config.yaml
head_dim: 32
rope_theta: 2070.0
init_std_up: 0.0297
Each number is 128 + 24 x the weight over the matrix's rms, rounded and kept within 0 to 255. Layers, rows and columns count from 0.

# layer 5 attention query, 192x192, rms 0.0615, rows 0-12,32-43,64-75, columns 128-191
[[139 102 129 149 145 131 117 110 117 139 132 154 109 133 167 116 125 109 118 126 128 133 112  99 122 123 129 137 117 111 129 151 145 124 126 123 103  92 167 108 145 121 118 148 128 151 142 142 120 118 128 127 158  99 116 117 123 108 113 116 111 113 139 125]
 [171 110 126 138 102 139 112 125 128 146 145 128 136 148 189 130 104 108 132 132 117 136 119 143  79 142 124 112 119 100 159 122 105 108 163 157  92 106 165 126 126 165 123 113 119 115 125 127 117 100 101 140 145  91 130 108 109 117 105 108 111 101 114 144]
 [181 143 116 162 147 113 110 131 121 155 121 172 110 170 173  70  79  79 125 135 164 164  95 123 110 117 122 173 102  83 146 134 120 127 166 108 107 111 168  59 106 160 107  79 134 142 163 143  75 103  98 140 196  67  89 125 141 110 118 123 128 140 143 106]
 [ 85 135 114  66 153 126  98 120 161 138 117 100 171 142 117 161 145 151 124 149  90  96 131 145 152  88 177  55 120 178 137  92  97 121 115 146 142 129 141 159 148 100 131 186 150  96 114 132 150  75 107 115  72 156 141 103 122 162 137 108 113  96 169 153]
 [179 142 123 125 110 120 131 150 110 114 142 128 122 157 151 124 118 105 127 118 130 141 101 122 114 106 144 138 130  86 132 105 143 150 120 133 124 127 155 122 117 133 132 118 127 139 133 129 106 115 123 140 158 112 115 145  99 129 131 121 138 115 141 127]
 [110 183 102  93  92 170 100 171 143 122 138  82 117 134 157 167 164 112 121 127 111 124 119 148 137 107 153  77 146 160 169  96 148 159 110 144 125 136 120 169 189  82 150 140 141 110 136 158 120 140 105 132 109 141 121 132  73 104 123 128 127  72 116 146]
 [ 69 214  64 113  93 175  93 130 177 135 125 103 157 116 144 164 145 122  82 150 122 109 105 130 141  71 147 119 142 136 189 118 114 144 100 110 159 130 119 131 162 155 139 138 167 177 143 167 153 149 111 145 113 147  88 124  93 125 111 157 189 108 123 125]
 [ 91 120 122 134 143 154 111 126 154 104 117 103 137 112 138 130 143 125 117 132 134 148 120 111 143 150 111 128 146 133 144 118 124 118 113 121 118 139 135 144 114 158 151 154 136 131 104 135 142 118 123 146  80 150 116 141 133 163 133 129 129 110 121 116]
 [129 110 129  84 130 115 105  97 119 103 137  95 128 104 152  95 182 109 131 127 161 132 110 158 144 141 133 110 157 148 156 166 127 141 130 142 119  97 184 132 104 110 121 167 112 108 145 137 125  99 130 112 110 131 164 153  97  75 154 148 129 150 102 118]
 [ 98 119  88 154  99 165 129 149  95 118 111  85 104 155 131  89 128 141 120 144 168 121 111 185  91 143 136 106 132 132 148 115 109  91 121 123 157 100 120 127 135 111 132 114 129 108 106 158 151 126 110 112 131 151 120 161 134 162 132 129 133 106 114 133]
 [ 98 117 131 177  88 125 128 173 114  78 138 111 166  84 105 131 124 144 148 120 147 105 126  96 120 118 163 137 154  97 112  91 142 132 114 122  98 124 108 143 121 156 147 156 158  96  97 102 185 142 164 152 108 144 127 120 144 225 116 122 138  88 147 122]
 [124 129 149 180 122 130 148 164  79 101  93  97 133 164 139 105 147 124 130 125  93 137  99 130  99  86 144 137  92  70 111 119 102 128  67 137 101 148 133 118 119 149 119 123 148 153 112 128 111 163 129 135 109 119 125 112 145 181 147 137  93 153 129 103]
 [ 90 127 124 147 127 131 108 137 154 137 132 151 121 159 137 166  92 114 138 158 126 115 135 128 132 116 169 108 131 159 143 143 133 141 146  83 141  84 166 101 165 104  94 129 151  90 128 157 162 115  91 122 170 139 112 167 111  95  84 104 138  90 117 148]
 [141 129 132 125 152 136 131 140 146 146 119 131 125 131 124 144 112 136 121 114 124 109 133 127 139 121 122 132 129 124 110 146 114 126 129 143 120 147 114 125 136 123 122 140 117 130 131 124 122 140 138 125 127 120 115 118 123 151 119 125 114 130 134 128]
 [126 127 126 128 117 134 134 144 115 108 131 120 120 123 149 143 141 115 103 110 138 133 127 135 139 162 135 124 150 135 143 122 136 140 127 121 127 129 123 134 133 127 108 122 108 127 122  98 113 124 128 113 100 117 119 127 130 134 119 137 128 134 111 140]
 [150 122 150 129 123 118 133 141 125 135 120 173 136 131 150 146 139 121 109 118 128 142 108 108 142 152 108 144 139 138 104 144 144 127 135 134 125 114 113 138 132 117 131 132 131 143 156 125 103 123 107 129 173  84 118 120 111 130 129 128 122 132 129 129]
 [122 146 128 147 149 134 138 114 133  99 128  98 125 142 117 147 116 121  97 137 108 118 124 148 140  87 158 110 120 108 152 123 125 121  98 111 132 129 159 157 126 121 108 104 132  97 132 148 133 107 110 110 102 174 129 127 138 128 119 121 116 137 112 113]
 [125 147 136 144 106 132 116 136 104 130 114 144 109 159 114 149 111 127 115 126 118 138 124 137 124 122 102 129 124 104 137 140 117 176 124 139 152 129 123 134  92 131 119 100 134 160 127 134 121 122 121 142 134 110 132 133 128 145 138 147 111 105 123 137]
 [116 204 127 144 154 160  83 164 172  42 108  78  91 144 129 164 101 141  86 146 111 122 118 156 150  58 126  80 124  73 185 131  98 115  76 119 184 133 149 194  96 147 105  46 135  91 159 197 186 111  69 124  55 179 108 139 129 139  87 182 124 161  89 134]
 [ 78 231 107  97 107 191  83 172 144  93 109  92 139 130 152 151 149 136  83 155 120 126  79 145 180  80 143  79  92  88 178  98 122 129  97 112 187 114 135 184 130 153 178  89 121 156 198 155 148  72  68 190  77 136  96 120  62 108  74 166 168 139  87 136]
 [157 101 122 141 144 135 173 108 140 112 133  90 142 102 112 129 146 129 127 100 127 128 149  88 139 122 106 146 157 122 129 140 131 109 102 148 113 147 123 140 126 115 108 143 145 106 103 107 152 182 157  92 103 154 128 138 163 153 140 136 111 163 123 122]
 [138 132 134 119 122 124 150 101 106 159 157 154 117 103 156  94 138 134 113 126 141 175 124 110 133 132 128 143 144 145 120 152 117  93 140 184 128 134 118 166 121 118 116 143 137 101 153 147 129  96 175 139  99 112 106 139  98 137 151 120 122 123 126 161]
 [125 131 110 132 103 129 114 151 123 139 138 155  98 130 126 120 158 111 135 128 155 133 123 156 116 155 144 117  74 150 139 143 122 171 192 126 171 133 112  86 176 101 150  75 120  90 144 148 112 144 103 144 145  94 105 169 120  92 105 107  80 166 121 123]
 [ 92 135  76 156  90 135 107 138 141 126 148 108 145 128 127 109 118 112  84 106 148 105 128 123 100 108 131 130 128 114 128 133 121  97 135 118 123 147 131 134 123 110 123 114 144 108  99 115 109 131 145 135 100 129 100 190 113 132 123 107 161 116 106 121]
 [117 161 116 136  99 109 119 127 116 116 113 119 134 145 123 117  98 113 125 165 105 123  95 166 120 126 132 131  90  61 120 125 117 208 128 138 156 139  91 104  93 126 132 115 136 157 112 178  97 157  84 118 144 121 123 123 107 141 135 131 133 128 113 124]
 [176 116 150  91 136 145 116 106  98 114 160 161  94 135 161 106 138  85 111 139 146 155 139 113 141 134 157 140 109 129 130 160 167 119 160 173  83 120 151 116 127 127  96  91 117 158 106 117  72  88  90 121 163  89 167 144 123  74 160  90 103  94 143 115]
 [178 132 120 116 132 123 138 116  93 156 153 243 110 160 222  96  96 134 141 149  84 152  88 161 100 161 172 110  68 109 128 140 140 101 195 149  72 117 125 145  61 109 108 100 158 153 163 113 114  98  87 157 186  61 155  82 168  74 140  72 108  59 101 148]
 [147 143 166 131 158 114 109  84 115 119 113 175 105 139 148  94 119  66 146 163 102 157 134 127 144 142 132 128 133  90 121 162 157 154 168 128  85 109 159  89 130 127 101  87 132 139 160 120  62  88 109 140 146  72 147 128 141 116 123  97  87 135 126 115]
 [123 116  88 101 160 142 131 120 167 158 151 126 155 165 103 160 134 163 105  93 135  93 131 159 146  80 156  95 129 132 144 102 102 102 129 127 173 116 138 131 124 153 139 158 154 103 110 140 184 109 155 150 134 167 137 131 132 116 121 161 163 127 185 147]
 [129 124 148 119 108 131 139 144 114 128 129 129 119 145 127 123 130 105 127 123 133 132 112 137 136 113 134 115 123 123 125 112 160 138 130 123 141 126 117 134 112 144 128 110 147 146 124 132 128 121 142 135 135 120 111 140 102 113 145 138 127 112 128 108]
 [106 139 107 125 136 160 150 164 157 134 125  67 159 163 132 142 119 143  98 123 141 140  96 114 112  96 168 102 113 164 139 105 140 120 105  93 183  85 127 175 140 153 148 155 153 130 129 163 192 150 161 116 116 168  95 128  89 115 100 180 162 103 157 153]
 [ 57 145  85 134 115 189 121 163 147 127 100  87 177 138 106 166 138 150  92 140 108  91 110 104 108  73 142 125 131 150 155  97 107 118  99  76 185  94 108 126 138 147 175 161 157 140 116 140 168 133 141 129  90 170  86 133  78 156  89 180 203 130 139 142]
 [104 118 128 124 132 127 133 129 169  99  78 120 127 106 114 128 146 166 130 159 133 105 125 110 127 115 110 134 125 132 144 124  99 119 122 114 142 124 126 113 109 154 153 170 140 121 127 127 142 133 146 135 106 141 144 115 126 179 124 133 162 132 127 119]
 [173 136 125 117  97 117 112 109  99 142 125 127  95 152 146 155 154 149 173  77 148 155  51 177 125  95 138 155 144 159 180 147 109 125 171 185 121 124 112 169  97 134 106 109 142 143 148 178  93 124 120 175 122 135 142 141  97 118  98 143  96 169  94 158]
 [ 94 124 136 148  47 115 135 104 133 115 152 106 123 145 189 117 139 149 125 149 194 112  86 141 130 133 137  92 152 138 113 121 123 129 128 145 125 110 104 140 142 128 144 139 126 142  97 159 130 148 125 148 117 129 143 128 112 104 142 163 125 131 147 171]
 [123 119 107 147  58 124 143 160 122 146 136 120 132 104 149 139 113 115 152 125 178 130 128 150  96 120 125 124 143 115 106 128 113 119 111 153 140 133 134 132 109 107 166 144 115 117 169 112 132 156 106 116 107 133 117 129 126 140 115 156 113  83 122  74]
 [ 91 152 151  96 145 106 115 148  96 150 128 152 132 125 119 120 159 129 149 150 161 111 106 107 157 100 113 124  85 129 109 137 100 135 116  83 131 145  82 102 109 166  99 139 153 175 124 137 106 125 118 115  67 151 122  98 136 168 166 144 125 165 124  92]]
# layer 5 attention key, 64x192, rms 0.0587, rows 0-11, columns 128-191
[[101 112 138 111 126 140 122 112 144 144 138  83 135 138  87 124 126 103 123  98 174 136 102 113 120 102 115 130 155 147 136  94 119 137 135 132 133 140 125 143 119 179 143 129 153 155  92 141 120 149 142 133 138 114 142 163 109 122 164 164 147 102 168 115]
 [154 102 117 119 136 128 130 104 127 108 117 120 138 142 132  71 135 117 122 134 127 155 153 117  95 137 128 144 132  89 142 144 127 135 118 138 139 119 186 122 152 147 117 145  92 122 135 128 108 166 139 111 115  94 103 149 170 146 126  97 130 170 139 107]
 [140 106 137 139 126 113 135 135 122 101 134 114 114 112 142 157 140 132 127 135 138 149 123 122 133 132 123 117 122 115 112 154 127 133 108 142 132 127 135  90 147 112 125 135 125 132 105 114 113 117 124 100 145 126 125 134 133 125 139 125 112 105 130 124]
 [ 97 174 127 138 149 128  88 157 142 127  74 137 154  95 175 151 109 174 112 172  83  60 118 132 133 109 127  55 111 126 155 108  73 131 100 109 166  91 126 103 118 108 176 124 105 146 159 149 146 126  85 120  88 157 144 105  97 122 118 162 136 144 121 121]
 [ 75 182 105 141 149 127  72 125 138  95  20 160 142 134 113 143 115 156 121 204  85  69 115 106  93  93 157  64 120 106 187 113   0 164  78  71 144 101 145  70 139 152 167 121 118 140 153 131 143 124  67 127  56 174 156  88 137 173  81 138 172 157 105 123]
 [109 155 124 132 128 122 115 128 128 116 109 135 139 137 124 134 147 129 122 149 107 131 134 110 120 137 114 115 122 119 135 138 108 143 100 117 138 132 136 100 127 130 128 128 134 124 157 123 123 135 106 113 108 145 143 121 141 127 118 112 133 162 113 129]
 [129 116 123 120 142 121 119 136 115  98 126 120 122 118 126 121 128 128 126 153 128 134 130 111 129 150 126 102 119 109 140 116 125 133 108 125 125 134 144  83 144 120 128 123 112 117 132 130 123 128 107 108 116 136 124 132 152 132 127 112 120 147 133 117]
 [182  50 176 104 123 129 204  89  73 164 249 134 103 135 190  80 129  82 163   4 156 149 173 157 131 179 104 177 168 173  50 187 250 105 255 202  76 155 118 198 115 104  93 159  84 118  75  68  97 117 216 127 196  16 118 116 190  88 147  99  70 116 147 139]
 [114 159 125 107 136 150 109 197 128 111 141 116 134  88 118 133 181 122 105 109 121 100 162 178 145 162 122 114 153 131 121 143 132 146 119 133 134 123 115 134 124 116 114 108 138 142 150 118 148 169 119 135 111 136 118  99 131 128 101 106 132  80 156 137]
 [151 108 129 122 138 123 105 124 151 108 140 114 120 110 167 128 102 126 135  97 114 138  96 110 123 129 127 152 151 164 172 158 106 112 159 138 160 146 122  90 144 137 118 146 123 130 128 137 142  92 151 124 121 110  98 163 108 107 114 130 111 115  90 112]
 [169 122 146  93 155 118 102 108 154 128 154 160 125 139 109 125 134 124 130 100 146 123 153 115 140 111 133 122 160 116 182 141 117 127 169  92 130 162 141 128 150 123 120  85 128 103 137 145 124 136 140 127 129 166 104 125 160 103 147 162 115 166 109 147]
 [169  93  94 147 115 133 121 122 156 119 105 162 136 142  84 156 158 111 129 115 121 123 112 136  78 138 181 169 122 144 161 121 120 142 138 109  74 110 154 145 128 172 120 152 110  80 144 147 172 111 137 137 145 135 143 150 133 130 110 107 143 138  98 154]]